Weights of a small GPT-style language model, trained from scratch on English Wikipedia.
Training: 129M tokens, 7874 steps.
Each number is 128 + 32 x the weight over the matrix's rms, rounded and kept within 0 to 255. Layers, rows and columns count from 0. Numbers have three digits each.

# layer 9 attention query, 128x96, rms 0.0618, rows 116-127, columns 0-31
116163143118119201119128110150132089167156108152026128089104173093139162139185123154109153099132
139141149117149079101167157152146108148134117074107097129187051084104140124129132152103149095125
082087176138124124074116138146114130163128140076193082109170169088134113126057060128128114109095
158100095099120090107220165106142130131114132127148110083155056137124123080127100121152106141177
220144113126131109137163137155144114116111112186074118160172124134179145136153118105171141140099
081086141066089167116114096103136085145148128137058078110184144154138137136119131145068049159126
136090119133087151095146132130080102069160143082158107089112158105174218109119109148108133129155
113109145151111120145178139163068176098153161074133148147169058153190102133161107130126076110133
180100089149077082100146155120048148137136098122149117139064143116126127154112139112153083078181
080138080059105123118150090105134152132149172182138123102147112085144132138109144135164063121098
080034129088107174118123103139153109119153120180167134089152132151155081163130194078099117125189
160130134079149116109176082062168132159107104103154100094182137127162111142115141124074135110123
# layer 9 attention key, 128x96, rms 0.0612, rows 116-127, columns 0-31
132161137116182150096151142119098136163132125127129165137118176096136135108162149190099137110169
146133149113101120072147195111166160134145102149072108098202103083136121111044088132133165131192
110085135122093169096124108122098118157143170077208113131144086140139061119134089110095159169141
126129050183117103074193166150145109118164101146127131109143118082068127107110098105153140100118
222112121182108090117099204143119104104131145193132117117186125136247135187150116157110094172101
118148183080105118091163122082106112206120110129100129102181182157143142084105173142072068083071
179118086218116105064113177121060065113195143127161131210111137087154167153134087127154121156127
152114132143134090122127128182050115112121120104105150174122086115182071058165134124162141100148
162145117140129061113139154102171158125098161170137122122072073083144129166149161109142069143170
134075114112061170153147077106118153086153189136142112114166104108141132087176120064152137127133
094122127110147130092163067157118132128157095129135115125107102119121140119109147094130119146149
143101098137099118132124095065158118128119134176168098090172122100117062191099094159061116090159
# layer 9 attention value, 128x96, rms 0.0608, rows 64-127, columns 0-31
090107134119124153140135143107135072173132107108100128165116158129093082098164160148170134132101
097141127144156141147092159169122149125147118122121107128145102101140165128132091069113104181103
062120058117133135123118110158156099108088123155132108056141128085140173146110122138122164127137
119163087115098106111144154145137153103121098064186119056155175126107129135079128175109128149166
131134118168134105162139137145138124167191169172143142135143109156119150127183067152205139149123
108143119132111115161153155147108105140132171103090139111134128110125108090206099064155110183129
148085141135201171082137100132158126187136167106094108110077068173146110182135144143133155147076
143167121132131173116073111112158126147103195117075098104130102104104167163145149135108130078086
157108162158104140110158101160138155118113095153088098122113142109146149114146102157155094115125
119096136168150097119131077179143100135106123092120093164137155145108123113098131087115111112091
150131141128153130144076133119144146139154142152131168104127121080115149167129104151163091115108
137141142139184118156114100126089146151099172084135156127107105137094146129104095143149149173125
109161151128133098095149114126141158109104106116129120168119114102124137147109117132118103125146
155102155193125136119180145100103143112132071170145116112128122108116139064071132126107096129132
149105123156123156127146142136138167152106126094123168110172083112100150177182092115066143107120
084188121168142116163082136139149147156131126197114148157117090094125154151089101141149075108082
140102091074163145138111135156102122092142175185130156153124098171140176193132157093139152116157
104088122119133133088111120122096147141080137131076116124141132155121081154124121052171157192147
090162134091128089179108131157076081122096150110165154117172133172149127082085080181164114093099
160149121147135149094096162128110172148119100091158137140100080150139137138105151121127154159137
112093127164113052162156080108132097124088077174109109119176124188145060117149155142111115191139
075123111117116144129118131090162144127140123178049116109072094143103157118146123115162160128153
122106122110159080144127153135139151127137141144118159131101177114112168165097149100111154134114
138111130128122117096138148099151097099101152098098127133166140137106069081108144140114126149105
122153129115126117103125102146100131129122064151098139146156118166115111072114074154119156095125
135134136125119086100135158126096132125127141100139101139135083143096160123123138136094129144139
120110160142174114136155104109141123138145105121167133152137120110135142104132156106162096110126
162115069125109118126122083109101141162167181118121134074125110097160091137098154138118145148170
121087137184124151101110141125106177142131118123114095152109101145151119126161124141120099150155
139176160126106107130104178114128166060156130101185077079110122137101133141100153171142150097116
129146149126102111157124168107136147087133126136151124143150107114114089155135149139125139144163
126150109071114127139128159112151082151129151031136111105165118124174084094116140088142170110117
147151146152112157112097186092180179161197153063077126177110072128085071142079168145073131137149
092153125132084159123088153120079131154096103126100119127140108037124106171098143110132105107140
117160143130142135132131095112167127167102168165118143121104070151113166127151137102121159145094
151140159193134150122134096155099163083142119127127124106147122120117102142101143133126091160130
106099165111157150145141127123115069135130149148160110123167126148111091139181138166144127159099
147107144142142116110116131172106151157092084115121159137124139136132129075130159119173173100126
099152112123136127165107109136110168118113090149154105131087117114181136094151139124136173103110
060093149155111110134095110129133155118077110121114130095125107092142139152149080104105113105133
156130117109118102102132112093105171109170119126172124144139129135163079118117132181089131153192
118184111124169168142117142130181116154130133137104145136142133107134157153133069141185176137117
137118112176095123083152099120063156108107157104077138113126162095143084146144131176135120108170
116166118131112153140122123124097117129114142099128131148161164181114116153178113115160148126108
142132161128151131103104105186158114145101121102097129100152174129178076105119142135115139139132
183127088136134109139156104122133137161146105102145110144158089159148159175097136147147103151140
132133093086131132102130127120136090167113144202111121117106147112116131179143131124133093095125
128170153107110143157118154109106111144149085135125182131120135091169144102135206132141121119101
121121122162126135128115119156154107083101145102111139132118115069119165142115122166038123083105
167158122143114135151106172086129106143122102125126110104182125099137166109111106143096129109134
109142107138181104142091124060158123113095147143136127153147092102118101154201098126082132103073
081175119137105165141106141113135108106110155105151108165131141136129152099124129103140124131139
128130145096132105140134146142099122139095145098133135126159168138120167127124126116136138099103
115116124101101162140166100181116112146158096108160140127117107165150169083109185145112177077173
091144150177133153148117094172087124160123171094107134138138169101130139112148133107145132159119
081117100122140097135154149141125113167088119137173129102161135175173126152140122078108165079147
101091118099143125134166090115101103107135154159112118138141107217124149132150135135140144148124
153124132137121151148144088206169171085086079139110069164116152127126177108140116125117155151102
169052162154134119143156183125118149128115111114104127091124104134109150134176124117115102127129
111144113142099122135152089135068177113156101091139071127145156122111105115106135198112161127151
099110115135148123120130110157159115139206118114119162171134151119095147154163118133130130192137
056118158128119156121110132067141095122138120091132106092195187132100128125134134128106101148113
153141098121124114108176130138128129135159116136121148154147100159094126151127149096172114136146
117094148125110091129143129057098140107121113105071136101131108114124149154134138150162115142157
# layer 9 attention output (transposed), 128x96, rms 0.0761, rows 64-127, columns 0-31
108120120066163104119150115151110136144128120140150153160133150163128121107151146097179116176100
147084134119175063145121211147137149135117136172130155132110140098127168149191142183095146122129
142136142096076158158108091080116171082111124199092179105171116108122129069119077102038111129140
152173141105141156118098083155156131085112138154120130112131165127105044128104104145104148149132
138141100125083148173174153167089140097090141201142092135127102106128089131103132168168127162113
130083109148103113139228149148148185186101134144155117202087104081116117098124116173152167144116
107152151186120124152093125177099141089137147143105158128112099139070161125080101136165120174115
108101108151115101140078173123129134123171172131093134165066161126091075138115135111117134143130
095157149099104130166105113140149117075139119180143135136156107150105090081119163116189125130076
126107100128116094161118147062105125199160133107092130119198072120135134098121112126134107144143
123115104111135130120139149105143130143153133100100142170136129148074175175124091130150105120151
161120126089103180109107115134127112100193135140134129110080155181151179142120127119146106177102
093118164111124113121161162130099159137121107116136088133158133137179115204112098109133108134201
121108102075146107165109113231103196130133067063115106210162184123148108116092140067095147142136
110156120158096098130123140138116161058139166172143120129134160128141121096126179114080086158139
121110148133146109144148097172146123128169121128140116117117146095149125104125147116118093136071
078145104151147113130159186087151081157138135157137127070190193114130126148111117140121130175134
163132133114097119168148086094164116094090136088082095139117129097149177137133103172103124180133
184126156108151108095206128160133197164065120100150151165121094110102104134150126129166063094156
124091190092125100127188136137128137111112106095117097145113161174095108130126121144095123077139
133083101177130151154190088078095126119106153120161137125166096108135113172124145129144146111175
105117101046164109159107085171140085166111145123092085165061141122152093115162135131096129082140
125085114144150191184171121145105168073145151134098149129106101107140157160138178118152090089166
114110135081089074129164145132171170125127094148124086147141075131118136143119121113128168133133
133091132167093141128152127154176160100161120109193139137178158138157169114156099088122159090153
142119141175132124134117152100144133099123150111085142144072098195149140138089180133123049194179
096088159099158099116159155141121103085094161144129118157134128107131155141120107116112152143161
165151094142118149132122172145066166121155090112102121094097090092098137132136029139117105053135
168097134101109109133168091128125128139114126060109117144152138150134091128123098140094128074117
139121123091122118129117104065184211105119114194131110075149146106112111091097138128129099080112
125132135154179099102133144181100139122190081128163147165191130079091091142084192125123118174144
140152125102108120075172151146143115097170125160120087128060107211105136130150145107167169086149
145110101109141086160131092134143097099067103159180152085124142164154162113148099136135126097118
060157102120152098118146165142171127107170139118155120085139053172184154147178094143105146166121
092083199034160123101124105087181108133124131128102111088139143157166145103095127131104093139190
097173170145168109134108099150141112147149154208092128167104155142131182103113074147111142126147
184138094124126080105166168099105198159147151174131117119142091115140120135145163159103139115189
123115079178145190127108120136071094125129104150158118109130079119176165115130171119130155129183
058130134136169081148068153142139138154138131125114154166092090113162129148105137128072149096122
153151101094157098087127079136093115159132120135055151125181123117201154148128134141156162157155
172095087122111147110192155166133129067106097144120079112128104185132116164114122157199099145122
130135117155096089158139150091124171134127132132078046109120152145113098130100132098163162123130
111141096128111114139142149138148174108109089081105136105160145106136110182144143132138143127056
120105099101167088126151123181100134092107128141104149069145096144126129151126139152124100114167
146104105095086121132099110119154116092095096102100128157190175169084102146155141104095120138154
172102132124155151169111124124128135101103113144137116132099093134181134114124133167113117110076
123124149104109093127131147098172205067130160117080103121136076090142142081122132146123138147178
097106142171141103131129135157114112138078118138101098140077184109146117117174150146129116118181
109125180096137151063121169126137155104159171117129128191161130144144169083087145124145141125109
146092083123161194061133091121152169105151106120112123181144114142078158139132069169115190101117
122070173120084137174154136143123116169150149133161133108135183070088142096148135167137137107186
170088127092169153142128127167096160115134175110179136111135124167140148154163112124115108098121
069125138127143122149149166145096155142120138124068121149162125161121113093105127158133125126092
134169132176121072143152132120135103140160160087182210112165120166134074112062122138149157107118
112160157125144096143171115069128096103181056147155147165079127113117141148167095068183158129140
123170099081109160112065104175131099156110103122132194097097125131136151076080153149151149053108
137065059162112107118142118147130115138133137190156064143134130131098120136153186190123108192142
146073167123127071120167117137091148133135139116091219131157129160104112174156133181125150116153
161152140092115143140105164118075111126128154144140167091156085163090128103103153166149202146146
150120166171100140138160184145162130108145139111153125179169101145177111126126154100120119136169
153117117054122117142111118180104138098094132111169130129054144135098132139141107156080125183145
120153094087137112097143141150098135108149172097159137162108186175203126151115171099098140128077
093123169162149112076102103176124052139152128125082090116129122141093164127120147118114120210153
151130119136076157141197158095128171105107076144090128133137188156178124083156117115118098149116
# layer 9 MLP up, 384x96, rms 0.0878, rows 0-129, columns 0-31
192137129123164081135117108136161117100102140144174152075088104121072148126106098166191129100154
151138124115127138174162111135135108104116199199113119104093092128142083130130161121139098091154
080092152172130140123153158141144177142114121115057178139197084121131098074147107138096091126127
171109142114063120101131178124162137097144166104119120038057141114116087109082110093148136103134
131110135143092129134111103141158092160163084104102176074131159119103136133085158122174136100062
159075169085166190147094095094193134162198071110137125153086175093124133133072124161097137097123
137109084123129124098088128150133037123110134210123164100114097116164149142111092127159103106106
111114098116129172165120095085173141137109102112092092156151064170143116138088080114156111096152
154137122134101152106130118079147141144152091147100135156139129068155140138126120116186117142144
148167173153109123141143143167186110115181083132100085059155135111084181147123098094137106064086
137114136163124078151162160130100101064114185113138137122166113100077145102112097133102112093153
116049114093174108146073241143121154136122093114147152165121099208142087117137126083163154171121
148161124131153137128162119140134118080107197113131133150177138137132117084143083145138084141158
140174193126104152156110094160158140113162157155107128106050058128110152119100107169099118099135
111162131175100158153121094167129065131107088148109152144142107130168154158119152114109165098173
124097107129091144161104113152143172067139188096103170154070118115105136125121104125088155124143
089162150160085149090109142104141116085106075122063177129028132129119090146156171139139102142104
064076104138165081159112168130115109118094113146084116063048099124126124178150178110096213132121
150147165089124154117233167119145158106135076134165113121111179119142130119100104111153104114163
153192168176104139124184106114093161161090148096096206106116120144113111107064150156107095125153
175169136111121118089102101116171190123158161152154136090100067109177092119130076129174147146064
149110122101087170139156111141103099127161149144126146093027148124141125142139167145116097158127
114161116121173166147169127144104138184085126135094112122097134132119088161131102182174124147118
158120106119111165141099149131121144145100113073099146060126148167141108149113115151144161134150
091152128105094129111133085120136098132089119170182192144142128157091117075088095184162111153151
115072137130139118108127132136097171094111067199121141137101144108140163134174124116072115169176
113090088097122111108074122138073129081132065128131146128089156146092117124115167119157146165119
096121170122124116110127122104130156132064113170130119147058161168135076109090110097207159120104
134114073133159158155156119135135109110126171162123095120126122149117116125153170178097172137151
120095158172137108108151082123114139158193085108110140169085094120137085137118156088136174106085
171057074161187128162106158156108176140097091097091112120105160160123106074132181165194143138125
154067126128176229133154127150126109123153111161116075094154145139132161131133141124168133163204
078083135131102155123148121110185138150110101167107116140110147065143090149106094115130140055092
132135173123109168126152139166105144107066151121199128090122113092109146122109110070150164095096
136112155121136093097148160137173169114095138133095147080124079119128170150133181140090108066111
120108115134149128104067113159107130146181140169061159151151083111162152120093158146057111092121
118070160138133179126104112168121118130189057188133097121107117150152088155098183156064216113132
116027148131165140099065122158098147123136122107130117098139109124164199130151150111106125102134
100160103101147131148116168180131086128095079075183140100149135171110103182111111156168130126141
102205102111111129118132123127122107169165150076106109110091119103118101113119107177171092153120
108123120112080181118077084047176106137115074097090063135127091136128141070141158157119114164142
123119156138094097112137161129099129095142126154099098109074105139173086139142111106118138159069
148196170189101170099117119129097153116144155132126162151189078162199133103119161192105085131116
100103155103145108124108079144131122097125105164062162097178138158138090088124161148134147098135
140163153104140151105123118171153181105146126096113119125110093125173128095128078117112109099130
110137116156101127068083161146144162065099128061113149092124150069137147075056108157145093135109
143189162140083154154173106118121140114125100071182120124109178129121179104103114165145140113138
141097086121072138135142143115074115132131132153101145110130139100105171106088164170151184161082
136110125130120113132090158137083194052145098161090165119119153103098093116047094050078150148121
139065131188129123139097175165152208106177094227094109145148054169073095148164114082137197134059
113153116195122125152120108171134077146200040142098141089143147144131103147158185139160150129104
117154152055130172114191126173090156142124094123107132097115181141118110192153132154141155128130
172110145132176113157146131094182125113106157038135154183112170158108115054082094173139121095158
092097095192125146136059169164116140086112059185082095138091126108110095113129156206175110140150
095071123089164112155069103181139131152154109086132171121171077102104144082113176063150148121145
075163141101160091147090091129148077152069118117171102065164148098183104152132107140057082121104
138067089113128108100128111136091100164139116053141133123169068112165148169131133153118131184074
051106139090111154120146139124099125084060195136147181114160144163093112109098137169078078107170
125182162100128143082121123130134115174146098124127141161088067146167123091138141134132106146096
101137098108149082093088071109131144104116145143102130081084158172149187120109153134140179111121
111165077077076157111127113070160162072055194127135147050073176162108056126127135154149189131096
092098127097126135104121139168128082123138139146151137141167149080083188117093171163095058145120
142151100134127117138155112107154121187147091169119133106097160072142105121173101129159164118131
069183085150131155158088156088133139102144120125101156175127165131109115098154169127131161116157
195124140147068119161154150120129144153178102153083098180147125159111110152095153124147085105127
157151123121081094138039122149145131122129024200146092080135122110143103088076108096130149108118
098101063081079148120121054133134148072089107064122112111124111167140128100088127145107141133073
162170173152125131115150136133077082143099124094084119118086092179128071198180149114122175163123
185165171130068160118140117160136096102133048120164157130159172164135141144118112160147132089153
175130158103121168127093083066149115121125150118123035098161066107157109134164110089131148116143
134156129148104124141176081114131150111151153182107145082181159149160166157115127169147088160089
114118119071152149176167162154077121159096105172104152067123102099093109146102146205154132177158
170096076117120110111074140132114115144119125116169104098104119133038119080135135155134129152119
106121148151126108149127136156122135116134157131092104168101103119164121114105152164167142123130
179075138107124202139118175088106144173184096146170071034065098140162172160104155138074158132119
152145098123106163114132108107101156130095171094121072103131102088124137108161150143114159142093
110138117087126200132151137104184149114138099117052115214083067166081172107125095077189106113168
106133132097040140119161138151165130106145077135154150139126108094119143081091133167124125126184
164112136166156118178108151104154167123094142125158169140131096178149167126058147057122112103102
090141150114126168188144111159112101105115130098179198103130140094157182126119136105133135151081
135202119117118134078074116112142158125129151172139137100137105117095096128139050141158145140107
096142075108095163122119151169160101166096133110132123167193097082173066049155147190136132146127
142131097128145149152139131054100163119109142105113087057145123132117112123139135141121103144135
132134163132142181152136078169115104111148130116157139131129103133145131126110186175113130138132
085107088102094114157178181087160152164170132108089137093106126114081131091143128081074116160127
110100126117089092064179176145106138121084121132103159146075091135092153126150121139102116172061
117136122104177115126159141093170142162102141105117098161154128144136087168103132145099145126104
049185122116130145169121100130167142135147112096122160071128116166090141153114167106086136080148
107126156074140131130135102118151151123116105149106129090127134151168175103119139139190115106133
158122131139099106141148146115114129114133088154094120079140161093155109185144155156139106124181
165124121151124115178154111183157093159120111163190141074180120132117114106167132185168114110112
152177145080127106101126134102086174109143086136096130102118107148129122107136147137098169032156
160117089168167140162069095115152147112140120115142170120178114152130074104096160122149124133112
184138114078110137152143105149162062145169129204115157090105155157133135137093078156113104069158
149176108174180130157148150178148059108113115145160112100124192112096116147115154165145167200212
122116150084121148140078103105129091122135140116115114116083128127133129052070173149128121084113
048089145125139142148080060070127133136161110084102184099103126095112137116149126106125077123142
122149072077093116100137107159134076137166139106145126147095131116137098131142074161104171077208
094114129171140115119132081118109137194118097177165146118124119174113113136103096133129120136115
056126106191126116106129100132157175081122076137120121152106111124177108152136172127108102108111
114097110126140167079118118144140089163124139133132166150143164102094088124122105149100170142128
129111190165125161173150110111068075169126131119144134169123161147115116143075163190172160159160
090135100128035124104183146160101151124127107170118157178132137165144088125155066203089117116096
113161069113124110091119095138159097085109168100090176100075183108170134101090075080142121145143
120077122117177126194119144148091146205128113160121142141134123121134093162182127150126081144137
106122114119115132082070109118150085107156152125123124135105113178095149121118173126100137104087
185099195105175146064044087092168099070194108074100136095089170141139171167058144078097172142090
079111135113109115123064124150127190142132114123123108098130107123156124156148125048130140080098
126125135114109173132126148134152120114128103121116119105107111165081124171134087139098119147130
074189083090086114094125117155085116180066134096135095133119168153134112104112076132137129127129
164139118136101120171097127067193097134120140117109099113146095078119109123123143140145116142148
116124124068080131128179175092105141047184154105150179158100121114073134101157138116102136086079
107148072118095187107107147175134132175116060088162081129116095196125072227138119152175201138078
107104174169155136159155147107087160062132127118116133170132109100127106117090191130182040148108
095063113135064117116129107108118149108196128144125147109129075121117112139071091070138135106121
157129156166121132106115160108130129116167108071155144146094140117128192153082170029075105090086
122084122163125104116130178170085218107118038175121152147054144169122084070112145149081112171154
158136060124156118208186122164164089168125097129113086145089126097174103202089164140129115181140
140102149135151180166148074152190108137187173098112079062085114117164150076099155064161161097090
118111115151109105084114135119152164080090101150109168153123134131150145130098177153118141177140
121120101125066145082173059108124112113158097116084188114131098128127155155097160142150111106142
149115097114148130118119107099157137077131118098107117096132124113104130106124163091114143127094
092133167118111131090099090106114109147116171169092169081135071161158102127148161124115115101113
101184106129167073159084163100118137117127140151150138140108107096146160122153112163205118181122
117137173125090157137179129166143119106129155133123172098090133139186120154087132169136091125214
091092137150147148138147083141098138047115179110100179115091169163130106101169147134078127143131
098112098105123164105138078051152083120150097104107093105143150137121167158147156160095145163146
179100208148104160177137104118208094190098136126070110131111113120165085126121089137147108114092
099163103152110137078115174131084101162106185128120163083046095154134159151187146130106114160136
171131118117159137153111140116145156101157124152089118096089138125147054125117168119167178151161
# layer 9 MLP down (transposed), 384x96, rms 0.0878, rows 0-128, columns 0-31
143138133103170046100109150103140094133098114134194103103178095089173112223109179098148127158163
160113150107112127173127111149180114129133199164133186161165121082058073102157106094119146040091
128168094138146121091124143106102162110141159113110128139091120118139149104169084113152132185118
110106181121152102096095125141153156136056153110100103040107110156146078182149152136163164099144
093136141091118157151090121061167158138169114100114141141152112117085223151148188118166131121135
165109092103102065099076060147176135203161164137042138145122113180120150138157110137114132118200
103211114139132130136077120164071126128170197130144175153149110221112111100115075108111117169108
138134152139141174143114039113164120147126112101134069182151098106118152137090140116156163164107
098123171137086120119113125119153086105098126143131149139089146111136111147137063152146166171140
118121170161141146118157124101082148145205117100115100124123166140130071102144143070094114122115
113128168127127166144148134133075174118099134076100124167198151133170146154120148138118147180132
083130150149159155129155149109146168083143109096161079169106101100139068119205161181120065113148
113177128133140065139144149137098105146166087057137153122112099143103112160117154136165147114156
120150173114167146158072132111171110106144163153127121120088105107124137134091119100115105084108
139112160186124081150091106113154168145121121091128112139172151103150141165115123108136160103167
084139097195120199119145118112108188149140143111143183091143184138117144132156154129184124112138
073152118142096162150119124077125117139103096101170115128088116164119132193196126118156122115120
075135102158126054149111123205134099062086099157140044123085125106129123170190135159057143137095
125080112154089122097139134123147100127109031134179142104110184134108111187110124136163108100160
123153108166167179124155115119173124198156142138129141132124140125110173169192101104158143110174
121163078125122166121106128110133094106132076177154095132113092107161100127152143142163098101112
114142145129114143088109139135099112196149174118128148125149159119121212133147087079144152149127
116076104191158137126082126143127080065106092092156139080135092111136149137168196196167100133123
071146085102146133134115099122087148128159148118126128166129084106108088132098136123099178132103
097155078077136152119092190147159157108158126118112136120066097155126084067059161145203149192148
099169151127092126154134136137203166156095117160105135160161073106102080135186147137177096121127
153147116163145151132147125159135061166127119155156087105181136114089145175129142135127130136058
155155121104117120113068161052127079102114054103133150113142152101167113122136120132102133098144
132109142151133139149155094173143157123150127149132160165114134079116075105118167135151131084119
067115174137123192149132101133126111193133086097150114117120123111130170138106130107165188152084
122085152166135053096174140168152146070113103162096154085055128079185147103167117078186100113097
183115158129140082182103134108086196116146123098146154138133121108111057137125109099170186154145
101162115116124143147122076072142157131097084156129133134128135093125127243175118079077119195159
167106153170171110120130114124118106122113132129133102060179119164114095120122146055091107119204
081165090091089155118166147108047136141109140122139123065126129167125070157117169162125118140135
129158141124086092143109148155151198165179153094176185095157135209157134093147131128138127098086
137171150117109159122113110106137134172116093039143179101121079122156123135157035102113141062148
128135187153131135097171162151141107121131152175119163132180155206144091110134137130113159120122
146191131071148147113165128102163098145149180090147102119164170140134142134136157168158127148158
112168203176130094172173161118118144141102208148080083169155124125138144093160085050102080127106
141165126155114178120087094075105096098181118075091141094171137121139151108147172161136104124074
161107120116108145100117153107108151086138145139105129101085080047128157161129112102134116160139
107160176177064127069162151150155161113154126141147134162121189169126177128163136116051141166140
197139144114109156164167132125141166153115135152087053137158139126155113123165160136112132126122
170093145151115106160131109114160153128144103165130101121124151126124111128118103100102080055146
167127098145141063184103112107123132164113181101150123093148164052100155132066131165118121164119
130135143113092104112122178135186109124107085076074125145140151109126076120113063112137141033183
180099129147153112089082199178115175138147163166205093163137148122140123155159155158144105125224
121158165079117098126198132129118140183141103180149108141175130212129087091137114168158153099129
112072189135093109107068171116142130088105116109107091121108118139055142103142122028114133162139
126121104174134172102084137095150036152127104151150054148131166093137168128097123136143146130104
127167120101137076142078134127133123164174166150101098132091170160124151188122184136135100144128
121145150130095130121097106169096074134140141183150134135101142109130085112203100060107150104112
113072152161100120092121093051110133150190165105104109202100121142138062121081079116119083102166
145144084123113152097100123103156142083105065123072176118198106138130195169102112129120119120158
083131120102120054140112118105110108131040146142212146203175139091145140179179144121093109120143
090126141100055187060151136187043078149123118097139014181103118152137148125134163129081117216133
139077187132098151154141056059122145091094114132150097126156169092123067111147121078072102125155
120082147084152083169157103107169111100148127106151100107125165169117184139109090135086155168154
139118125122123115143110071162126134163129179135133192095162135103122096137148147111135088107101
140157069118145084071151102158105174184182109105101092178099185140131145101140147132101193108159
160106114046141083186130148132137139199118132103113188129121141123161131133106124125093077079145
138163113116144142141160119100102083209145084134184154142119138102110131118136102100134196111104
113174114153156091108114134162150113155134120153130146132149127150128122108134154115150183077099
173105111171177089152093143159132088068151127116123058133088139197105127095119188108125145111152
180142117070108162164047148120128157154120125134110109163119128139125134074099123118175196097128
128176140125098128155098089086117143136120127122152162111101095116156114105110170117114153152116
172143110137165104164123165106155196207077132096095163145131078138126102156155157117104159138098
138129167131078132097144111177099165094106066150136103144155209131131161124161096125184124068147
045160129101203149129099128125117117114138153101162051104178122129169141113104154145096137087091
075059105125099170125140102088105146107132108126129136136186162105112148138158130107133075124080
150105146173174107123048184145113105184109148196109135119113170155131104103174085109138114195167
130129151129184110125090170050128116119121103140116095116142143142039108119120089144165135115130
094131068114122093106151113145139127164145166111121140119098104145134121127137062126154172123138
115142116144152193083158112103077109180129118154133131072104125049078098094114116155175067082111
167159098152089108061139115147090118150110125117102178098111103091175123139162111141145127070127
133132163112165104142141159100150129116149117094101120203081070143130132115170095169122117145146
052126082091150149138144150158104090145096154122142143102083113097165098165081123104152134136148
167126109145112172188110121118080129074117121114170138162120121147137169161136116111130121178084
112142153089103141124167150112088076169151178095126123133124115119161159128178126162144130107117
130192160147166043098122132140152160144113147157109103156114118120119177107157114103124156171104
143122127130090146085112169111100109135143152156183097145106140144066127145140110112091102108161
119176117142119120080143111145091110121135179184151166139117103118129153133109174118153158136096
107192172157111132098112136147139151111164124147149127143142159120141116145102162112117124141082
195070100094131188099166170118123189117159103104135123165102102129141177123145096128121150126114
134089116121195149208125119108071122161126105098108105118116103150124135135180120146123140157083
120110152118107106154096128121152160138134165113121122101127140120099189138137184103143172161084
055109138167194098135172158064150108150162126138075109098096137139115114137123135069126081100132
110108174164124145101141112128118127186089141148124114115131168123165149133126115122203140167091
157082145110099161148155155136084131149099141101085082118155107161147095126118203138180115147175
105127152118150134122152166080108153137096129127182108128145135113127133170119095121116127091115
118154157140117178120174126118143185153115162115093118100168181148126141155113095130079131071149
199120181137202136170156103123077144136171112072116107116173119125162072149134173110135091133129
127107139115109131163132155089104075170118173130209181131112103118146207090172127163130122061186
110150132143134135080139159102109058125191138109173152184061111082115156149110182135135122149170
112111153132130100159129076092082145186077142113155092148169084164145124089113160125095143062159
109187092139191150101107084137104175076139169147121194098115087056079120186130124118076111133163
177095114106120135107143057118138110077141158138141133155107169101074171107126104110079103064097
101055115156151184142195077097148166111134097162103109093136098079137073152142182116182148122139
149163149144140116091150079140102094066137137203145131084076143145162094150121144066151094048144
129115164114081130088127136146106094151184137137089166160114117097159150152142168116107100188121
129137108104136154117125149138135106131175135118139110171113176136116108087161163084107100174111
080152086108168073112095146150126159123161172184138167139048164180152087190096098174127158168103
167058166155089155131135138118089091094177067125147158185124090169138100127174140123089107133158
100124115142181105133154084157172118134158091120146064080116096122159102082103153188099092156096
124045090165132150114041102121137142129157101108118095085130130153136125140107122124083117116097
159134121149127103078112181148134078151172158121154178135104122163129163114070163075114167137197
134142179186161096103080118083124122115129126120116189128103131138107119160183161104148104083081
137134089167102087138120137132178186086099114141199141143095144116146127100109104206092134162192
098147070112134100113120111144109112131087085077092107139114093147156098176082078190177107158129
117096097133144141120084150120130150100143205117107074130103113157129149135141138123126125150124
075140120113135193141155124097125140087158159161141120127094127065131132138176124066141113142091
141173077160144155132146136103121164175114067099179137128164071111154132138189133111071146119137
153198145141188112137145156117135102135103113137139107127154086108147133092065090124122114170104
105128152107126168149087075129140164124147162088148149181117104085122155158122114144123109142170
144170134143115124125107153126121112103161079096164125151114168116135129115110132054060043113078
095127168128188071126098129137106122116112121138068185103151159212155099177110126169143123163134
127133144087079112158182106168142046083141155155125088129141124088151146130146111130160079151112
157104098080102163077129084174120123110113155131089149134136141142119109132065130108174156073165
120137133149168104126083165114153180103118070131076148171113182115104101127106194094131132130129
135079127141138113108130094162096198147152098091115160170169132148105175174125117161180089116102
136123121143169112150183123172132191142131133109137120097138109128114114135096115119103110108140
121135151124135118099115113123114108153106157158136130077160110172117140139145173128137135142140
160161154123128137165154140128102123134116116152180089144125150135144117161156148135181116142144
130103091151166009094147144144140155105138063126102128098114122132110156127099123112163135096163
125148144101087113095139089157131089106131156121101090119170111147134102100054113102050129152155
123111110112126146138095122101132142142076134143097145122111119133139127165068153141120126132087
128143108152194071146165145097162143121139168109170110110122101112181085111117119102157104108094
107120127122125118170137107161133195153111133076146141119087070164124092159210191156062144127157